Weights of a small GPT-style language model, trained from scratch on English Wikipedia: 8.13M parameters.
Each number is 128 + 32 x the weight over its row's rms, rounded and kept within 0 to 255. Layers, rows and columns count from 0. Numbers have three digits each. The size before them is the row's rms in percent of the matrix's.

# layer 4 MLP up, 1024x256, rms 0.136, rows 570-669, columns 64-127
093:207082148097154149122162110128122103141124162110178148144104171132178144088127147142136111165123130106112124159179089078139139059093114124162185144095103141105195131153116121156131093190160179
091:128168132166147156161161178111105121167103126065129146183136091128131114112082151189141108146137110147110174104122193131151094102138152166147103083135181105043104134111149151066180144131150116
086:066105113109152137152169131109116193128122128122111142137122101097121072108147197205121098105110117238154067155084150111061140187155145151147107166113065120121101119107143162170147175136152098
097:119148156147106089085109133083167112157092145113107143148182105118071075121108156096134088144086104166161114098087094161083122135239125159098134180128191141134095089141150097123193075163175110
107:170104121086202132102135153126082182097147112098121096143137120085099124117128145119126116129132168147146114118084138132157128155109086077168060166106155147135121111124112147124173166123108119
107:129134143125147121166126107143146124103076127172131132075134096130097137162080155174121119127163120176134074085149184098145151142144147122179153158145067172110062075100063081072169111145172113
101:105137147146068110096117170068135199071188137129101138142185146074118139129163162116133168123136125083146188133127120136102142111191143117155123143124133184110085145133148074082143111103169120
106:149197195168145050120139098130151168165142188166144105178181143098145125177123142154148110141135142104100128081135163182118144140086148098074114130136118126121107152120122197127107147121154131
107:141089171090098157133106133178116134078136131106116089117113074096161094149125102120128149070095138162100128125163098161124171107166138083172173123177169128098131170122147144106126115124109092
101:129081126136101170106107138159114150117140148134141177108147086133175099139091175118127078177137104121110196099128095140115071104154105129103109153069136122083135117110145112098140132143135072
093:130084157153105168115122080137111179158135111154128077142170191153171167149095165119152154168200125137171109119097121170141110071136146156188088138084136147142192069122147115097105144129114149
102:157091219238110071139121105099181118120071129138119140110107152117088098196115115130130106160146170100145103083144137153128120161125181118140127095142085097123092155075075112138134095177112101
106:096142134108178126171107109082089099124162190143110124141110148173146119135169091167156145138090096162166121123079081121175143132087136144121087098150161106137177166114142150163129170135116173
104:129143116101122073141121159166144119119150161182128115141164108096124078121170141114085056138091137136170103133154147145195134160064122145181146171173108168123069117136099136138125152138170119
105:151089089150119083102103122183211121136162135146122124164057083089111118110124140147145110139148107118144134101131150206135101105120156131102141145165150181178093142130123129139105114171086139
105:142123144130132156168118164173141095142135126146151174122156092129110159118157184180113066170158148135207124120075129138146125104136078107148186137124137130133142136063152198131085087106126191
097:081119056127148116218147137157130138075107127109180123111163113077134156164086133142145139155092125041153158177074112085106091057165140101128138108163080138128169188137145094138143098118098114
096:140189124128126133151098102140169119150103139145139153101087053122130078154139092115106126166149143095125171093104150094084115115170101205137121131135140183172176119101122187136117123119090085
092:086129095159109134166147120131121103133122098104161095122113107164085116124109136090131140137084140162114157104123176113074133147140180171099092183130112129129131076188159126058158070169127167
102:092144123078130155142222074123160154173081153082166131167142155174116164109178127111224117181120149127111124150162097147135124123156144199143129157190120108129134108092145168123153150130168143
104:146161145162127137074064165162140160105132121174104129159136132116121124132125133251122065117153136159145113128167059081150145063098121134089087168166171118123087137118105105141128113087185147
100:169202071128122168142142141125060184091103177107129138109122137114114099128134159078132074177139139136156131155104121152134131167175136153196169142144221150107071081207114104142100180102109142
092:132093141167115136117110075125140183116084160133111139163060122099072075185161141051117052175132085129200155075144085171140198159151149144123159135160139134122161087139108128121153143159109075
089:114108171164132159120167107131117124185119120141105157136099085127140084153110190075179098176170202170157109096172149135164083134158181108179144131174174169112159086060189132079119150144092087
099:135161139087072083165187142172079129057082143129082137122078163121137100134131132143093127136122147119096117127157099119101123152166174119120159078108106099143107151119125170190025145115163134
088:111139113107071110144074160086159073139111143179082128123134089181119150085140163133180118113114096134109167098129147168121059186101154108134147173137095119044188125105160131119147157138155135
096:182149148121172178142096099113133107091151113170139084098161099097155116155094152188149087135116081166149192138084204169175068108178069140114153163139147154127125082124114155155205121096075114
099:138084136122137100101167108152181138124154182125129106172091123122156110143110117132104122154088166137114148086119153101094185141122143095118126092173096108119157204088126141114137025123122174
093:077052141103095115141129077127177103128115094131093113141149082138137147132170091147120124181119120081102121190078087128165154160236108149115147179193153137123171169169097129105139160121132165
100:162140081128095132135162123150169131194165152169105091129117084141111155139147075112142151150131116079158159110120062091130133100193127112141101092074104161132094122112165129102135133141110120
110:102110135112108080123134116143138118077173141150168123045128090108160173109170059061132134201164134087222133061108119138110124134111094155125089147163133102137112158154076115099113118155059124
088:114140116123194110129086118140172146069179114124142110138139115125081153116163205076091153138099193097160188128161154112164077168167138113127130113125137107137098129142084170140116076199154092
096:085139172060129150100077123186139156172134096180152128171092147098078032175119114093126109160148102130164083097122110098104046092116126168145155171137127168108151188083127120173146127106062131
098:123125213087176145134152168089193149143138128105135160068099084085107165071127118079066108125105089147170102160124071128151074130162147090167151060130129106084121114131141107101158117168112147
095:104117129143086122111078156112101120127127174108075162105105056128130107203182145110160086156087109117165177061153078112098172111135105109153091152150164173166098210216157124069129134074111104
103:086152144202090068129116126119124101135129136105095090095152114121101069142111136069131114164124120078146129111136120109151095144137129171117114141109150189101109068142168119163076052155091073
096:045156116101100139078138134112082125113150151094134183101165127102095129124120164121135129136139113116142126099160124031190174163160101143108198164126127075116112118120154160200085107157116150
099:122177183130140170203177160102171104194122129135109106110131105141183084126142099091159129169087120095119096102117132103181091137154168160123059115187146144184118070185091132104132097081142114
108:102130111110129164141112125073128089141136131146060159159106133133173161164134147125148132150117158180139151156127103127104146133082110121140127135078072177134124210187140128112180214153166111
106:162197095106165141128106125084147079127098116125095145108099119142157140157089146124155150139140128106144116081085079136115151126199079048115157150146092126107138103075144198147132126129167152
105:103090118089131099071136169138173150154154129097103116104175203109150123138119134132134095127175132127153115127132117121128106120137159159113143153172139095100102134108174122097146210141141114
109:148096128110122104179178107107085101194091146176158114117144091102101101097112131160038089128113154085185167084155141073162186139049118090126090114127144118136140112142130152140170151121105132
093:150110129129126143137144106093177137070118155158181109158115158077082119160080156159182095179107159136171101119131186123104106058146163125144137081131140137049121127134112094115137108127122161
104:098131125127087159144171155162146124139140129168142089199153123151093153106077071114120133124097151105113126099112073085110101085101122130142132108154120193089141121143113113195139112113126141
096:132134145153105087142138084129198102113132133166109098125203084100118168148111120169113105143135193191164096110110089179096107097167122169124120104122118137119090130140138121151133134075146172
096:142166117024126094153110123102114143141113157108146127101083131111115184170213119160103133078130151115124089160137097102168150122146139159122069125111195123108100148132144170099142133111111114
103:205147125119138099093131180115106107064064135104106133136110087128118150151099091111163125149121148178146143165118080128109107137194151152106086120111152100104145075120149120107120158130173120
101:086125140126128119096126110108146099112135112112132163120079173183110135172145082157171113098164134117147108143147176082119138028122186182136113109179153126055125022090112053088188202131122184
110:153098128138090103133112128154091121157110149141117156117080175106084044112191175120170149075144146112051151126141144110134174072130196162126124165105165151125118103118107109126072111164107156
103:119088159138142097122120147163100108086098123124098144133133097099098103135040157141124134145130164166128112123078127163075106056087117106085111157152089096121143149101138148105130072145125143
101:097156125132104210156125124138132155136115122086179125110213115103171133138106108105155100165165109129142134116058158141094135122154107069216134127166199122076136091142097137099125128127113152
095:150109143162164111094165138143181112124105129131151118162166143090096130140130158135112140171143153154137137100137131078146104085143131082240110113191101133166128117150141145083182181129063107
108:131089124095090144109119084136101150192072120095111111135066130118113102119137146106154112121142118146034134072160177123150159139099121106115152119132177130104129142139023132133120137183109143
101:110102120131137134115093148083144144125138125116127111192157123099157098162120086089096155193061122160107099148127111148130098127164160170172138131100124177109133112163109088138175124104004124
106:112134174110114142091121133154092110093047116124097115033106121146110078115126097134175110167155108143171127123109168128118137112159092115112157138093109193104091164164125087137112138079138134
106:101123133119147137096147132087165136091148104143094159137196144046142128169151077114064121153169246184139144074114143182214124147097106108149142110106132123182173100122022113117154108163133137
097:187113143103125151082121180175136139134108138179158133076141121142127118191078155122150096109177111141122127121119104101130106121127168133149110193087109134110163121170102160107079129126107145
103:178091100136155135140175076141075156106064136098087075114189143137128122081159138198099085136112191146136159098143119131127149140153171122106138102113111165089173118149167141161149137151146165
101:125122130164162120104153206175129103147174182166093095123123099089097106128147124129123175162112201111153164089115138115058082099141068149189087113103147103059157132142108123120130083150193107
090:145115188123161094137110113132156129098162142157136137149035107135100109218090154156150088101130135166110106132210114147163127112065139105123122160104092177133112182087117143131135095108127143
100:138096136136117088118087095085072132124106088141092143111151126127086083148128194145132075101099144111147158129104136039137104156177151169144110132147164147150151183109108176166126114149072068
105:120152139121148125091115164091128080108150099125176170149087174147126122099092105187140158188104098157150135060124181043130178069134141131165143139143080058124082104152133090153089199143108145
103:171107120114124091165064110176122113160132118115072149156146119124180117133149099144124126138126160039110130120150164107171140162117192057174070145095113166090181126114090137152189106140084125
099:133198137139112126119158145094068171158149121095166143104162112019111149129080116131078131129157099120116148100156131137130098149081177123064123141154093166077095162141145127119119156181126110
093:119073134071103121106176123113177140118125113100172107179170125124131178162099123095128096123190146129158106141095097129120147182115144104150229145130087192155113139078142146121116148155120167
101:113166110153062111157117085140131108060098159122122146122152146160160087191114128121124091139152133066125133149103156129124092063129185090140146138119089088106122159126128080098087114134144139
098:127157131139177164053056126176164165090146162106104151167122137101135164155103180149142099113147154147160191114120118074168109163075113094133173157150151136130164085171123172135140148094094119
101:093087156111112065076156131149114163058150188126101129133152147173148097144146059140107103129134110127177183118138059131101124177161090140207150130108116161101153116114088093174150162113155188
104:101093194114126168086115143105144091143145130120095111165140131144190076113095115111203187127146155160109119091200117078140151130091125201125183083120106188140123120122111074102132124144124118
085:123151184049181112161081076149147118139160133087132134135111146098119167158100108115142118103100142136147129169124083067148166114171120103126112134144139135047122185097105189159185155128091178
100:115207083185120139097131115106155092156062079131072142170104172125074127129147133126179096105135169136093171133120126085050134108126139141168100107131218134133157073119093074180094082136137119
103:115076108089131128095114112130132155113116104098129133086146140161135117111069128111097146115174167203088161091117144147140148128159163130158188121170103150139090110123175097140127120218153090
099:102095158085093099099179151176124138152119136177183119096114107142167129144115113131062145170178126139149098163151087071098074117124149115107113107131122173181166110081137133174128088122105113
102:087073121135129098131132108121161147066138107126131119127145095160139082145144118086121115132127127165057127098090071055139124143126077141164082088148111108160083206145141152126074115147098075
089:152107096111095060098110133085141184123188152126171136185134103130164109138122093129232119154094126114181085170130055052179166135184154159128133071077192090107125112134122080134074114160083101
112:135192145127177127126166100136090145177153138125159107154119103061176132119108108118142142123139172154193127076118182114139133155151068115097093183166121139084080177121134104121164184203115169
101:078113157097078123114108144194091180165126125114138171115155135142099148136170137130075059163133165115064164117136133139134170103104136135153102162137115118104096095214147063090152155130076177
099:103188156120145182101177116091121172154094131134104122103171120118093156093104154090154081165135158122181135148145130106146133149062102122142147142120160133158148055134123111123065179106176124
091:124103091123170166199141109091094134176153149154142096180143201170137084119137097119160098143167127118115120137133096056071137156149145136067090136118096136095119093135125108116102126105143164
105:147118110149186153144031115112125158208128129153097101049121091109081153131093147119134150139180120149151149155127105126111092128119134113151101184137087192080135097176142122149101153179118141
093:134128127135161116174134160098170111081133162099129130067143087123173170210106149180177127097061090140213094101132174104092157104168109098215131095171063118102126130156134158126159170159130178
103:114113106109144125166080103095135164090171130092118127095148116144092135154107126132156158099178110122117138096140171114147101139126132130189097124146081141105150102129135169141114130135112141
102:150168080131172130096125063082084123124116128183096109078148142094175030124083108189111108118143126167147154137167082130132090108099144082140139097162148147104064159133147122116144174158124127
107:131180104189190123181132161127071160148112149133096143116138131149163124122090103188107164130122144134137137111142145085102103167157127164125114151124110148123147120029143122117083189177145096
097:142077152143128132159126127126150131180124174148079111143118090204061091140109147151159097125097108099136071146155147128174118141115142136103135159130151182093134095094169170184144106132099128
103:211116154174126202111096160113174105148142088157144096125137171122111146192106134158148120087121170128162141148136120131184175163104120167128094095138101132089134096183195160143122106132096110
098:137153138127097141125124203124101117141097135170079089192007126101123153111094177104121115179120180107134108087106125159098143156114116063110150111107142099119093149191116150137095170104091114
095:129133105137109116152113113083161133147085139159111143133116113078144098105123119149159140101147213130116122159155121132174108149120133144113168122151202133119104105119148092116143118178164161
112:099174153160091082089134119152152169128081179123126137088114112125118114121118148138116086125127174169165155095124115119101138121111117128101132089115164141102111142191140137180117075136185127
105:143179108148148153117121135073140117129097204109131098096131166127091119168107112138141165093136169149094097096162105099102103103080108084112138155162124074104151134097125137135121051084152136
102:093158139096054144125115160082148136177102158077168035155127124059165117159137115122186140122155133150121125116094121111142145123130128093185071185123131197153114148141125151180120083108141175
105:082114185160169150094123159123188107080169104163108068151144120094085140155116191107139155134102150062124143116187133165125108056177156186137102089136072104139188071091156126144135131139154095
094:177091168159067175115164188146166119095091140173094214141122148137096126105137125144104151141125124099162138091061104140093156128208138130106183110163101114192133165153142147194194109140094130
110:190159059121178107126146101142065121114134149153108145103156107159102123104141078174145102126094124186116183106148156101126136163143099111094089181125094112131078114127050142105123125148127127
101:159165088076110189093128099116135091136163125143110151150160127144163129167169155145153126128143148126072109085172137184136156143131118091117128139051099216119115120130157116092060074092091155
105:146136182210131011120122142158092162121152153158111110133108098083135117125145157139062099163119134178107124119138114137177139102122219102166086092086157108110128132136122109082098130149154175
095:099086116174085180124138192107130117090134119140190140099104108132094050159188201129144142111130189113114133106157059121169132114109106129166172104107147121125106177073091145168154177135154129
092:159086136139125165118113164132155079114141114177159147114158150149083147140160130155128123105125164112131088130099166072138154069122107175189112078162109161134097166099069117160163139171135168
101:091143124116168123175152137148130123076147193092158171143094135211163137131121127059120156158109117100145166135198071127116187147090084167147089107112142132194184106118075104074175165175109125
100:132154121118177132086179140127118128127161098117145150135154138162177160086127113142140103084169125160187134130108160135148176151137145116108087103106150161094110079077154151126134167095118074